Weights of a small GPT-style language model, trained from scratch on English Wikipedia.
Architecture: RMSNorm before each block, no biases in attention or MLP.
Training: a variant of SOAP for these matrices, 120M tokens, 3672 steps.
Each number is 50 + 12 x the weight over the matrix's rms, rounded and kept within 0 to 99. Layers, rows and columns count from 0.

# gate: layer 2 MLP gate, 256x96, rms 0.196, rows 98-143, columns 0-47
# up: layer 2 MLP up, 256x96, rms 0.183, rows 98-143, columns 0-47
# down: layer 2 MLP down (transposed), 256x96, rms 0.178, rows 98-143, columns 0-47
gate98:66 42 44 50 46 40 33 67 64 34 64 37 34 40 59 51 38 63 56 47 37 59 41 43 53 41 38 63 53 70 64 66 42 55 45 46 46 64 62 66 74 51 35 52 49 60 61 40
up98:36 44 39 48 36 53 34 48 42 35 16 61 33 37 73 44 47 55 50 50 63 42 49 21 56 50 41 42 45 46 42 37 36 56 63 53 74 38 58 65 52 50 56 32 72 56 53 56
down98:44 53 59 51 62 62 66 41 72 75 71 45 75 60 32 54 57 54 43 55 64 50 40 74 44 47 63 56 50 42 60 45 52 32 44 42 41 38 36 37 43 63 43 61 31 39 60 44
gate99:39 67 61 67 49 47 63 56 54 38 32 71 33 60 50 69 56 54 62 61 64 66 54 46 52 36 57 44 67 59 63 53 25 61 39 44 57 41 51 51 41 62 65 50 42 30 48 63
up99:22 63 58 39 42 69 59 37 29 49 47 60 53 68 54 47 70 55 55 46 35 59 58 60 35 48 45 49 85 61 60 60 28 42 43 66 65 60 46 41 54 55 39 59 43 41 59 70
down99:40 54 43 52 50 70 47 39 40 46 31 54 62 58 51 41 38 54 45 40 53 50 40 38 43 32 47 69 47 46 50 55 48 43 37 71 52 53 42 51 37 68 47 64 59 60 74 20
gate100:44 50 45 58 27 46 62 41 60 44 33 31 32 76 38 61 35 69 51 37 31 49 44 71 38 59 48 40 46 39 52 59 54 68 60 66 31 69 57 64 44 64 58 50 38 42 47 70
up100:53 49 66 41 48 23 69 57 44 58 38 32 41 52 48 39 44 62 61 52 34 47 34 52 52 53 55 51 60 55 41 51 72 59 39 53 57 39 51 64 49 62 51 62 29 44 85 55
down100:55 53 49 58 69 45 51 52 42 63 26 29 40 19 73 37 66 47 53 62 47 18 52 49 64 38 37 44 53 56 70 38 38 39 48 41 48 47 40 44 45 59 48 53 37 62 57 44
gate101:55 41 50 54 31 67 35 42 47 53 45 56 56 20 68 55 61 56 47 56 54 47 64 44 49 41 49 48 31 51 37 38 38 47 62 60 62 56 81 58 39 61 51 64 60 30 42 56
up101:62 49 68 40 46 45 68 49 60 55 37 69 45 48 52 49 58 77 37 48 64 58 35 35 61 51 42 35 47 66 65 50 43 43 68 59 42 43 68 67 57 70 53 49 61 49 53 60
down101:57 36 66 43 47 50 47 51 64 65 32 55 44 68 41 48 48 61 28 34 36 61 21 54 39 46 48 50 42 30 48 42 44 59 44 53 61 44 20 76 55 69 40 51 43 63 56 43
gate102:50 41 27 38 65 49 47 43 60 59 70 35 39 39 80 60 05 55 48 61 56 48 58 48 78 54 56 45 51 49 53 61 36 65 49 87 41 36 41 41 51 45 49 65 78 49 63 60
up102:28 68 70 60 33 40 47 50 51 62 69 46 56 34 47 51 18 56 45 62 42 62 47 51 76 45 53 55 67 60 61 75 38 51 61 72 46 51 59 32 48 53 49 43 78 54 59 44
down102:47 33 60 55 69 65 51 35 44 48 45 64 55 43 55 45 42 42 46 48 45 41 19 43 44 74 49 61 45 65 53 61 58 48 41 33 56 48 47 84 68 32 38 56 34 47 52 39
gate103:57 43 49 65 64 48 50 35 42 32 46 65 45 52 46 43 61 40 54 57 46 56 57 30 60 50 47 67 36 38 41 16 55 31 44 51 48 44 80 43 65 49 54 64 51 29 46 57
up103:51 64 68 67 58 54 42 48 51 69 67 46 59 47 50 31 43 44 47 51 39 30 41 31 43 40 46 57 46 74 40 47 40 37 55 52 42 46 47 23 43 56 48 39 62 61 47 52
down103:64 20 63 50 45 56 29 48 61 51 46 66 38 47 65 52 81 48 62 46 55 58 49 47 63 57 58 62 40 48 65 58 26 70 42 32 32 50 36 46 39 39 67 62 42 47 42 65
gate104:52 66 57 61 47 59 57 47 49 27 48 58 38 30 59 41 55 74 60 51 74 46 49 45 41 35 36 36 40 56 61 61 66 50 44 48 22 47 48 42 69 52 74 38 50 34 66 35
up104:48 50 53 32 63 41 39 25 55 57 61 51 50 62 71 52 47 26 48 21 60 40 46 39 60 51 54 35 36 31 42 61 56 35 23 55 37 61 49 32 71 47 56 70 48 63 53 49
down104:70 79 32 55 52 40 52 44 38 58 63 42 55 46 54 59 77 36 50 46 55 47 67 66 52 31 47 34 60 57 24 58 45 26 43 50 39 53 47 64 54 74 71 45 45 55 54 30
gate105:45 36 50 66 43 60 51 43 54 49 65 31 27 70 59 50 46 49 23 64 69 56 43 44 65 50 47 67 56 48 49 38 46 35 56 31 41 17 20 61 47 59 67 63 49 33 65 51
up105:60 45 50 48 48 39 77 60 60 48 45 71 49 42 52 26 60 58 34 41 76 49 50 26 44 49 52 52 32 63 63 64 43 40 25 70 57 70 67 35 43 60 29 42 64 64 43 71
down105:42 51 54 38 41 48 44 36 72 43 44 48 39 50 62 36 53 62 50 49 76 63 45 45 61 33 56 60 40 39 50 64 47 48 44 50 47 53 41 55 37 37 43 40 59 51 45 50
gate106:53 40 45 67 48 52 42 63 46 27 11 44 61 54 48 53 56 53 33 59 63 41 49 46 57 26 66 49 49 28 69 56 30 37 52 56 48 51 61 58 52 49 49 45 53 46 59 42
up106:46 48 55 62 55 29 16 60 41 47 43 65 57 48 53 69 48 43 61 63 66 30 46 47 41 54 68 58 52 48 48 39 54 62 43 48 48 45 61 59 27 52 45 54 56 58 24 63
down106:36 44 60 73 63 50 55 46 51 50 29 41 61 24 69 43 37 63 50 66 39 52 45 56 47 56 72 36 39 32 84 36 50 47 26 69 49 53 49 33 29 42 39 49 42 42 57 32
gate107:42 35 25 39 44 61 55 53 70 57 74 30 44 50 55 36 49 55 73 33 41 44 42 64 32 42 39 57 47 64 43 29 49 52 54 37 55 44 37 58 43 56 56 45 34 66 44 60
up107:75 60 64 66 33 55 66 44 34 59 56 46 23 53 40 59 69 63 62 51 58 70 50 35 49 47 44 32 45 52 23 33 58 39 48 65 42 43 54 52 38 45 48 55 48 33 58 49
down107:35 52 51 57 55 70 49 29 57 40 61 35 43 67 64 55 63 66 51 60 51 47 38 30 48 51 52 29 54 74 63 46 59 38 61 35 50 39 40 63 33 37 50 46 35 60 69 39
gate108:65 66 49 44 59 36 49 39 41 42 58 49 32 61 67 55 47 56 51 47 83 42 49 55 53 70 23 66 58 57 49 44 54 62 48 70 47 57 55 33 41 56 74 26 58 70 57 50
up108:61 39 50 46 42 36 38 70 44 59 56 57 67 49 72 49 40 55 31 45 35 71 52 53 66 61 33 51 35 54 76 31 46 57 61 37 44 66 57 63 68 61 51 53 58 19 26 61
down108:36 34 50 58 52 51 49 39 64 46 62 69 49 52 68 77 18 49 72 50 33 50 45 37 42 49 51 53 39 71 63 72 51 60 50 54 59 48 33 64 45 42 43 40 60 53 56 70
gate109:39 51 51 63 65 65 39 54 41 66 48 47 42 58 64 53 44 47 75 54 36 25 47 39 38 34 45 47 53 69 43 46 66 49 68 64 42 40 52 41 54 56 44 53 45 41 50 56
up109:37 38 57 56 54 62 37 62 50 34 61 57 62 55 47 57 58 51 52 64 46 45 40 23 50 42 65 66 45 70 58 32 54 45 49 40 66 59 23 45 31 64 53 59 53 47 61 68
down109:65 66 47 52 58 51 46 49 57 47 48 68 51 56 47 19 81 50 42 57 43 49 53 34 54 67 58 56 49 47 56 36 53 57 38 70 64 31 57 59 51 47 28 57 34 49 45 39
gate110:57 51 45 55 51 63 47 28 39 69 69 52 53 24 57 50 50 46 32 39 62 41 47 60 46 40 38 59 32 66 54 48 55 56 57 71 55 38 59 58 41 49 56 72 53 54 43 45
up110:60 53 37 63 58 30 41 62 37 46 60 61 51 44 54 73 53 41 37 68 47 55 63 50 42 70 58 45 52 40 54 54 69 60 56 51 38 65 46 28 59 70 44 54 30 56 46 57
down110:53 56 51 31 63 57 42 68 36 43 14 34 64 37 53 72 56 57 56 28 48 40 54 66 58 41 58 73 54 40 66 69 59 68 35 59 54 48 62 46 45 49 52 37 61 45 49 36
gate111:50 40 36 43 42 47 43 41 67 54 50 54 55 43 43 55 31 39 57 39 63 77 55 51 51 64 45 35 74 62 40 32 45 73 52 57 29 50 54 43 59 57 68 39 75 60 38 76
up111:36 52 62 36 59 37 92 55 42 51 58 44 56 32 62 33 47 59 33 45 46 24 32 38 53 65 58 41 59 43 64 51 35 47 58 56 49 59 62 29 56 50 11 44 33 47 31 65
down111:33 53 46 41 30 51 37 56 61 54 39 68 50 49 32 65 84 69 60 47 33 47 54 55 38 37 58 79 48 42 63 52 50 62 58 59 63 48 58 52 47 27 54 61 55 43 56 62
gate112:63 34 52 63 43 48 65 51 43 59 48 26 66 54 53 58 52 58 40 60 38 55 54 34 33 38 51 44 47 54 35 34 45 47 36 41 50 36 62 44 47 44 52 34 58 68 52 56
up112:46 60 42 31 57 37 48 32 47 55 72 52 65 46 52 59 57 46 39 39 46 49 59 45 77 59 38 39 55 48 61 40 48 33 59 54 63 32 53 65 46 69 59 44 66 49 57 56
down112:46 58 46 38 44 24 61 59 49 51 21 42 61 38 41 39 47 60 66 41 66 57 54 74 38 49 45 36 49 43 57 31 61 59 48 70 56 63 64 52 33 39 51 48 64 25 46 55
gate113:47 56 53 60 53 51 28 48 65 57 43 40 71 49 54 49 32 30 76 48 36 57 58 21 43 44 47 48 50 63 36 42 50 43 54 41 53 66 42 42 33 35 41 47 39 39 44 33
up113:42 35 39 52 45 69 67 47 44 46 48 56 47 55 25 42 37 28 60 59 65 40 47 49 51 57 39 53 43 50 54 65 32 65 32 26 23 44 65 29 49 58 55 55 63 28 50 51
down113:55 53 44 46 48 76 45 31 41 44 55 56 45 61 56 36 46 59 54 53 45 31 64 43 49 51 44 41 30 46 10 41 32 64 53 54 55 34 49 70 56 50 63 36 45 63 43 59
gate114:44 43 53 48 41 49 39 47 37 31 34 41 46 53 49 71 53 51 67 44 56 42 65 61 58 54 61 51 69 49 31 43 37 53 71 63 70 62 51 64 76 68 44 43 56 47 47 40
up114:32 47 63 46 36 56 44 49 56 53 62 28 52 48 42 48 64 58 41 46 55 47 33 59 66 31 56 45 63 63 61 50 56 51 52 68 55 51 45 46 59 57 54 45 71 34 65 46
down114:49 35 42 60 57 54 19 54 54 50 56 48 60 48 54 40 56 63 66 52 67 43 38 66 58 55 62 47 51 66 41 49 72 65 39 65 55 30 58 43 62 58 48 61 56 69 43 44
gate115:59 59 40 48 45 63 63 47 44 53 45 34 52 43 42 63 45 47 52 52 55 56 40 38 25 54 52 73 34 34 35 18 61 51 61 51 46 47 66 78 48 42 49 46 79 59 52 43
up115:47 46 52 57 39 46 35 52 50 38 45 41 55 63 54 41 45 56 26 53 57 59 45 55 32 63 33 49 37 40 28 75 64 68 25 50 31 73 46 62 27 51 44 70 74 56 50 60
down115:46 29 75 47 48 66 58 37 42 19 51 38 63 53 31 47 51 60 42 51 32 43 61 38 45 49 50 42 32 58 43 74 54 42 19 41 29 52 76 57 43 57 53 64 56 54 59 49
gate116:36 30 46 49 43 54 39 56 55 49 42 39 39 47 46 49 46 42 56 34 68 49 50 60 40 60 55 35 54 64 44 48 58 64 56 58 83 41 62 58 48 43 45 53 52 54 41 60
up116:58 40 56 33 44 51 58 33 58 44 40 53 38 43 38 51 53 40 56 35 59 28 34 40 33 44 63 62 66 57 39 65 58 38 56 38 66 72 56 58 25 72 53 54 37 56 38 38
down116:51 45 58 51 61 50 57 37 71 49 61 43 41 68 36 44 42 23 61 64 50 37 67 57 48 58 43 56 61 41 48 52 69 30 52 30 52 62 53 58 40 45 47 49 38 51 49 32
gate117:48 53 73 48 42 53 47 46 53 57 53 30 74 59 58 79 55 61 62 63 54 45 56 45 51 69 49 42 40 58 38 50 41 52 45 53 44 54 62 38 81 64 65 28 57 49 35 68
up117:63 54 61 48 46 48 68 34 56 46 50 51 56 70 58 46 33 48 30 70 54 36 56 43 68 46 50 58 58 67 38 42 39 49 44 42 41 53 49 62 67 52 63 52 55 35 39 34
down117:82 44 41 53 39 48 59 68 58 50 42 59 33 39 47 50 60 55 41 59 48 40 48 39 66 27 49 47 44 50 53 54 55 56 55 32 67 40 68 59 54 42 49 52 53 48 43 50
gate118:40 37 62 39 65 58 66 47 30 39 25 59 46 48 49 44 25 62 56 58 49 48 50 32 29 53 55 64 47 55 66 53 53 37 45 34 63 40 36 58 34 38 59 56 41 56 69 64
up118:41 46 45 60 36 61 55 41 52 56 49 45 66 28 63 47 67 65 57 62 44 62 63 67 42 42 52 50 52 39 56 22 49 81 68 64 73 70 41 59 72 59 40 52 57 54 25 48
down118:66 47 52 40 49 50 48 58 66 55 58 73 59 47 61 58 37 43 38 41 34 45 54 48 65 55 60 45 57 67 50 24 54 91 61 58 54 61 43 26 42 42 52 63 63 62 36 34
gate119:66 35 56 56 48 56 53 63 41 39 51 52 51 60 51 48 58 28 55 52 33 49 42 57 52 63 33 49 51 61 36 63 50 31 38 44 64 56 49 64 42 47 19 52 37 44 53 59
up119:20 55 42 51 60 45 50 66 53 44 47 55 26 62 67 36 57 56 53 53 61 41 53 43 31 28 55 45 51 28 61 35 48 40 41 42 41 57 35 36 41 52 48 43 60 49 49 32
down119:63 38 60 43 50 60 41 51 49 20 62 68 66 68 34 47 42 55 46 23 38 51 55 55 50 57 57 48 45 47 38 54 39 64 51 67 41 43 49 49 41 65 55 51 22 41 41 56
gate120:36 56 37 69 40 39 29 38 40 31 11 48 60 39 41 62 75 42 77 37 64 47 26 58 42 44 67 38 46 37 51 38 36 63 63 45 55 47 46 50 57 55 54 49 51 59 42 33
up120:45 55 42 37 42 55 28 55 51 51 42 46 28 64 53 41 65 55 65 46 52 44 42 52 45 67 68 45 59 45 49 42 59 37 53 47 68 66 59 28 47 52 59 53 26 33 64 61
down120:56 52 23 45 47 54 40 52 51 63 35 46 67 51 43 33 47 59 49 35 34 63 37 71 29 59 69 37 51 58 48 51 60 46 61 65 31 51 64 45 57 57 54 35 53 48 60 53
gate121:58 38 38 34 49 56 52 53 72 50 51 51 42 58 54 65 65 67 59 33 57 55 50 69 40 44 43 68 67 60 56 36 54 49 65 49 38 51 40 54 55 47 55 60 41 41 33 65
up121:47 48 57 59 66 55 71 69 63 49 43 53 42 54 62 86 54 49 63 40 66 72 57 56 75 54 37 69 49 57 45 64 57 49 54 58 67 47 39 50 64 61 31 48 45 57 49 57
down121:42 57 58 58 42 38 39 57 46 50 47 37 33 61 25 52 45 38 46 54 65 27 54 60 43 56 31 49 27 57 58 56 40 35 41 67 52 44 36 44 64 38 39 37 56 49 53 56
gate122:65 45 39 41 43 68 58 42 14 49 65 48 70 54 54 72 57 56 49 52 56 64 50 31 46 38 61 55 50 48 28 50 50 61 54 51 53 51 40 68 28 49 56 42 48 66 36 66
up122:55 64 36 39 54 58 52 41 11 40 45 54 84 61 53 57 65 48 31 46 40 53 45 44 49 68 48 42 52 53 50 42 31 67 85 52 57 54 48 52 24 52 50 49 32 57 55 69
down122:51 55 56 69 57 52 43 54 59 55 52 63 19 41 47 20 63 59 52 50 42 25 38 52 53 62 39 57 43 48 63 56 55 35 48 62 72 67 52 39 51 42 48 65 32 47 61 54
gate123:42 45 42 55 67 78 45 48 45 46 51 51 77 53 44 53 33 45 59 49 68 38 53 59 41 44 64 57 57 48 68 39 64 40 44 33 59 45 46 65 55 52 61 35 71 47 45 48
up123:57 47 40 40 81 57 61 53 42 51 64 58 37 43 60 45 42 55 43 64 41 51 45 47 39 67 20 52 39 52 38 61 58 35 42 23 52 37 51 75 32 45 48 28 46 60 47 18
down123:66 33 59 48 69 28 42 43 49 51 52 73 30 50 59 55 66 67 45 62 48 60 36 52 56 47 36 51 38 69 30 66 61 46 59 47 56 56 59 60 46 54 50 47 42 46 64 37
gate124:65 66 56 48 47 55 55 63 62 63 59 50 41 53 49 55 71 50 52 54 51 48 70 51 38 41 47 56 31 33 47 59 44 43 35 41 58 60 44 62 55 49 51 69 40 54 41 31
up124:52 30 54 37 81 46 40 50 33 80 56 63 31 40 45 54 66 53 53 60 52 40 52 58 35 51 49 74 64 28 59 39 64 42 47 67 37 65 44 44 47 51 55 66 33 40 52 25
down124:40 63 66 61 63 36 42 43 62 37 66 43 57 58 41 47 44 56 58 40 30 52 55 42 52 42 46 48 42 45 42 71 37 63 63 72 49 55 26 33 31 45 57 61 38 54 79 72
gate125:49 51 65 33 46 58 31 47 56 53 51 37 56 40 54 61 55 61 31 69 59 33 44 40 60 30 65 63 53 57 41 58 54 44 69 60 48 28 26 55 45 60 83 45 49 53 55 50
up125:51 42 54 56 62 61 56 49 43 58 86 47 36 52 44 33 57 65 25 32 58 41 54 50 55 57 53 58 49 73 48 67 50 43 49 57 55 48 24 69 58 44 35 65 42 65 47 36
down125:65 50 47 47 60 47 42 48 39 74 61 61 43 52 59 47 50 53 43 31 51 62 59 40 40 50 53 29 59 57 62 56 28 33 52 28 50 72 35 69 52 58 61 39 53 44 39 52
gate126:35 31 60 51 57 59 32 40 41 50 46 57 47 42 75 57 48 60 52 59 47 72 47 34 40 79 35 52 68 34 42 36 33 47 41 45 57 69 39 32 33 53 62 62 37 50 57 46
up126:56 41 58 58 30 62 61 50 46 45 41 55 68 47 38 51 41 44 45 37 57 40 42 51 42 48 56 44 60 36 61 62 50 44 77 59 62 56 47 24 51 56 44 57 38 55 42 34
down126:59 37 61 33 48 68 64 58 35 28 57 38 57 48 51 53 71 46 33 63 46 44 56 45 44 45 69 53 68 32 69 57 24 54 33 39 57 41 63 37 73 59 55 33 59 47 53 38
gate127:50 79 37 60 57 51 70 59 41 50 64 57 63 66 55 45 43 47 42 61 66 75 55 54 80 43 36 31 43 59 59 67 39 40 51 40 50 49 56 36 47 79 45 55 64 75 62 64
up127:53 56 70 50 37 50 49 52 24 33 44 45 66 57 62 55 43 41 41 43 54 44 64 47 55 37 46 40 40 37 33 50 57 54 39 45 73 64 59 32 66 61 59 59 66 75 48 52
down127:59 72 23 38 49 56 33 67 56 64 48 59 54 36 34 23 56 40 37 58 47 56 56 39 75 43 55 61 60 49 38 43 57 47 53 40 43 56 62 55 54 50 57 53 40 30 51 59
gate128:51 46 35 61 55 33 63 58 45 47 29 27 40 60 56 59 65 78 57 47 45 64 50 53 38 43 44 33 47 58 55 50 53 47 33 45 50 33 50 41 26 56 43 65 65 47 61 59
up128:49 78 29 39 64 27 52 62 63 43 41 36 54 34 45 43 22 55 61 68 56 31 24 22 64 45 56 64 69 57 40 50 30 55 40 55 55 60 49 77 29 45 14 45 52 34 70 58
down128:55 53 41 49 59 75 37 41 37 31 71 50 66 63 46 45 54 28 40 69 26 48 53 46 60 50 53 53 56 52 66 34 71 39 43 45 50 36 62 35 30 69 51 54 54 49 59 67
gate129:58 16 53 34 35 60 77 61 44 83 44 36 57 66 46 76 48 65 57 67 36 51 61 75 53 49 54 57 40 44 40 60 40 41 48 51 20 55 46 37 52 38 56 55 47 74 58 42
up129:36 45 29 49 37 47 56 42 50 47 40 76 52 62 42 69 57 47 40 46 68 41 35 30 55 52 44 51 49 47 32 55 47 61 45 50 65 42 47 42 38 38 52 40 50 37 61 50
down129:76 37 57 58 36 63 58 43 42 57 33 47 52 39 56 54 53 53 59 61 43 52 61 58 47 37 46 49 48 58 54 59 51 50 45 56 30 30 61 53 19 59 51 54 55 54 44 48
gate130:63 48 52 44 43 48 57 68 59 41 53 62 53 57 33 47 40 57 53 47 43 44 76 52 66 48 36 47 40 46 55 58 29 44 52 48 44 58 71 50 50 44 53 45 55 56 61 45
up130:52 39 46 25 47 49 63 48 52 53 44 62 39 24 50 43 36 74 63 48 55 56 46 50 62 56 42 57 37 61 55 41 64 51 71 57 44 25 47 62 50 46 55 47 53 38 43 68
down130:55 50 61 53 47 57 59 52 46 69 76 64 38 58 43 63 48 69 53 48 57 57 54 65 42 65 48 62 48 46 49 53 44 52 60 42 53 64 35 73 50 54 54 48 41 60 38 55
gate131:42 69 48 38 42 63 64 42 59 47 20 47 69 58 58 57 59 66 53 48 47 58 40 51 65 83 47 63 67 44 47 56 31 45 53 52 40 42 59 68 29 38 45 57 63 49 54 73
up131:47 46 52 57 46 50 27 50 45 48 72 41 57 50 45 51 65 40 55 47 68 37 66 42 60 46 35 38 51 53 39 50 50 54 55 45 48 45 55 51 71 72 51 54 57 72 55 45
down131:43 52 22 72 50 59 33 30 53 35 52 30 74 44 50 42 43 47 40 52 54 74 40 57 49 73 40 35 46 59 71 42 47 61 53 45 55 48 71 43 43 50 54 55 42 51 40 59
gate132:51 27 39 43 45 48 23 57 37 37 38 34 60 61 47 56 34 46 77 61 47 48 22 70 31 62 48 64 48 44 46 43 32 62 64 48 48 40 69 43 54 57 40 54 44 55 38 71
up132:36 76 47 50 52 34 38 49 51 72 38 56 35 55 62 48 30 53 43 51 43 45 62 33 72 57 46 50 52 50 65 57 57 35 52 57 62 46 37 48 60 60 38 70 27 43 47 32
down132:53 62 50 51 49 57 44 54 44 48 46 54 42 47 53 43 40 71 69 41 62 50 49 38 13 38 53 62 65 37 53 22 44 46 53 49 49 44 50 51 42 49 46 55 52 37 63 65
gate133:41 49 57 64 45 51 19 36 57 29 28 47 41 50 46 61 50 36 67 51 44 36 46 52 32 45 73 61 61 59 39 56 55 44 48 60 43 70 51 36 47 53 53 55 37 48 58 55
up133:59 40 49 74 63 53 42 23 46 29 22 50 54 41 37 37 58 34 58 42 31 46 44 45 71 55 48 51 44 56 47 68 50 55 51 49 58 46 43 26 35 40 69 31 32 54 47 43
down133:64 34 62 64 46 61 38 56 49 38 11 46 32 41 70 65 55 43 52 56 41 54 58 64 50 56 32 43 47 62 37 43 69 49 50 41 46 54 50 29 41 42 64 63 50 64 47 52
gate134:61 50 50 47 72 48 52 18 51 53 49 60 53 49 67 56 06 56 55 52 37 52 22 67 51 59 33 46 25 50 52 42 55 45 42 38 50 34 66 38 46 44 54 67 25 37 41 60
up134:45 73 57 44 63 59 31 75 60 43 53 47 50 41 55 40 47 38 53 50 43 43 38 28 64 38 72 53 61 45 53 38 30 46 30 63 16 25 56 48 46 44 56 38 59 50 55 39
down134:60 57 34 47 35 39 37 28 45 47 54 61 50 43 58 65 21 51 48 41 37 52 48 33 54 74 60 52 40 45 50 57 75 59 59 70 31 63 69 51 39 46 49 42 39 66 62 47
gate135:49 56 52 45 33 56 44 45 37 51 47 48 37 50 38 44 72 53 57 34 65 51 61 53 39 34 49 66 35 30 25 24 46 73 60 53 67 59 38 50 29 58 38 59 75 53 62 58
up135:47 53 55 58 49 53 46 59 37 58 51 50 53 42 35 55 63 42 45 65 41 53 60 35 44 55 43 55 54 50 55 25 44 49 79 55 29 44 38 51 45 45 54 51 38 61 51 47
down135:64 53 51 63 65 51 44 60 54 51 44 33 49 47 42 53 50 45 71 48 71 39 52 40 39 84 36 21 34 44 52 47 47 34 41 66 55 37 49 37 55 39 27 23 43 68 54 28
gate136:43 47 63 59 45 57 53 26 45 54 86 60 26 60 45 46 43 66 51 39 44 57 45 72 39 58 58 63 49 59 21 51 33 39 51 44 41 11 35 53 44 52 66 55 33 44 77 66
up136:62 35 58 55 43 29 43 78 61 58 36 39 34 39 41 53 51 59 55 36 55 48 60 48 48 59 38 63 52 53 36 33 56 49 64 35 55 32 35 48 56 41 49 52 46 58 55 73
down136:51 52 55 72 50 53 70 46 51 48 50 43 50 55 27 60 46 49 53 40 38 59 41 48 55 72 45 54 39 42 42 56 62 33 53 45 43 63 35 52 44 48 70 59 37 29 73 66
gate137:51 31 46 52 42 59 39 51 42 36 66 50 40 61 67 61 40 67 63 42 37 54 79 67 49 41 38 46 31 51 50 78 47 53 34 33 42 49 67 51 49 23 60 46 44 48 42 50
up137:56 61 60 63 52 38 51 35 55 46 47 62 47 44 55 46 32 38 44 65 65 49 24 47 57 41 46 50 50 70 50 27 55 62 66 62 44 62 45 58 58 54 68 46 63 44 42 39
down137:50 52 44 58 43 43 49 41 50 45 38 45 60 52 44 59 54 47 50 45 43 59 63 56 35 36 57 45 46 54 43 65 50 42 21 50 31 40 60 21 54 58 71 44 66 30 45 50
gate138:73 51 55 57 61 60 51 38 51 42 69 57 56 73 29 43 45 51 31 47 59 60 89 27 46 66 25 38 43 73 50 52 31 58 48 55 33 44 48 55 41 43 47 73 66 56 34 52
up138:51 63 59 20 71 42 70 46 65 52 37 41 35 65 56 64 74 50 46 22 66 66 53 29 50 55 58 64 58 48 58 55 44 48 71 35 69 57 38 41 66 45 63 39 48 46 52 54
down138:46 55 35 58 41 55 40 38 63 55 52 49 35 62 64 37 75 67 36 50 52 65 52 71 25 58 57 64 50 54 36 34 40 46 50 57 42 63 37 37 41 39 69 41 34 24 71 36
gate139:64 60 48 44 53 29 43 29 72 53 54 54 41 64 65 54 33 39 39 66 29 51 50 43 57 58 56 56 44 50 58 41 46 40 47 60 59 41 30 71 45 52 45 38 48 33 52 73
up139:47 59 49 33 49 60 62 45 66 47 61 40 64 38 50 61 45 84 44 50 52 45 44 37 86 22 53 54 52 40 33 53 47 56 51 44 49 41 46 68 73 22 68 33 68 40 39 63
down139:63 52 67 41 66 57 53 66 57 59 54 27 55 66 43 46 56 55 36 41 65 36 54 56 63 61 55 49 58 46 61 46 44 50 44 26 44 26 44 51 46 75 73 72 36 51 44 46
gate140:45 32 54 43 64 51 53 59 52 58 45 48 53 49 44 67 45 58 41 29 54 63 34 71 38 32 34 47 73 64 55 44 66 38 59 58 53 42 51 52 54 34 49 36 52 31 53 55
up140:43 58 59 38 39 61 26 46 48 54 44 65 52 34 58 67 49 50 79 46 68 29 44 62 39 60 50 44 57 48 27 64 59 66 50 60 60 37 53 52 48 70 68 50 57 49 38 66
down140:56 47 50 48 47 39 24 51 49 51 58 37 49 50 44 56 50 57 45 45 43 27 55 57 41 56 27 31 48 47 47 47 48 35 65 65 51 24 56 66 30 52 48 64 31 58 40 70
gate141:54 61 56 40 33 55 45 39 35 47 49 37 28 66 54 61 37 53 50 47 67 36 63 56 49 57 67 40 61 48 29 38 58 59 42 30 32 29 46 53 59 49 63 57 35 55 59 54
up141:50 51 69 48 59 45 37 59 44 30 61 43 53 37 54 44 61 31 49 38 42 47 44 48 44 30 56 49 66 53 52 29 80 33 50 65 47 88 58 63 68 45 24 53 61 46 43 54
down141:46 46 35 44 38 51 52 42 67 46 32 62 50 54 57 42 45 72 59 41 46 40 38 39 61 50 45 54 43 57 42 62 38 59 55 55 56 49 61 47 58 38 28 52 53 63 48 56
gate142:42 68 52 51 30 58 37 39 35 68 58 62 34 62 50 61 52 47 23 49 59 61 64 60 40 60 50 71 20 63 46 36 41 56 55 57 42 42 52 32 50 40 49 73 71 50 49 41
up142:54 31 52 36 35 43 44 38 78 58 33 62 83 45 37 56 37 45 64 34 55 41 41 39 46 64 67 59 60 34 50 52 26 71 67 51 51 39 44 45 58 77 56 38 60 42 23 62
down142:33 55 34 62 62 51 60 54 21 44 28 46 41 34 48 44 59 60 44 46 64 41 68 47 54 49 53 35 48 53 61 32 73 65 50 28 47 65 51 48 50 50 30 68 52 50 46 41
gate143:52 58 47 48 68 49 39 63 62 40 50 51 68 41 61 39 57 45 43 57 53 72 36 62 38 61 54 39 61 45 64 69 62 62 49 42 58 42 50 59 72 39 71 36 51 51 40 56
up143:57 38 69 52 41 57 57 68 55 43 80 56 60 33 50 62 50 31 40 39 40 51 51 34 42 46 57 41 35 49 77 35 54 60 34 29 66 57 59 22 70 63 46 30 47 62 65 38
down143:40 38 40 35 44 29 59 39 50 27 44 61 44 46 70 75 59 55 54 29 31 46 50 37 58 30 42 52 35 67 40 37 51 51 38 62 39 49 55 67 36 46 41 55 59 36 64 59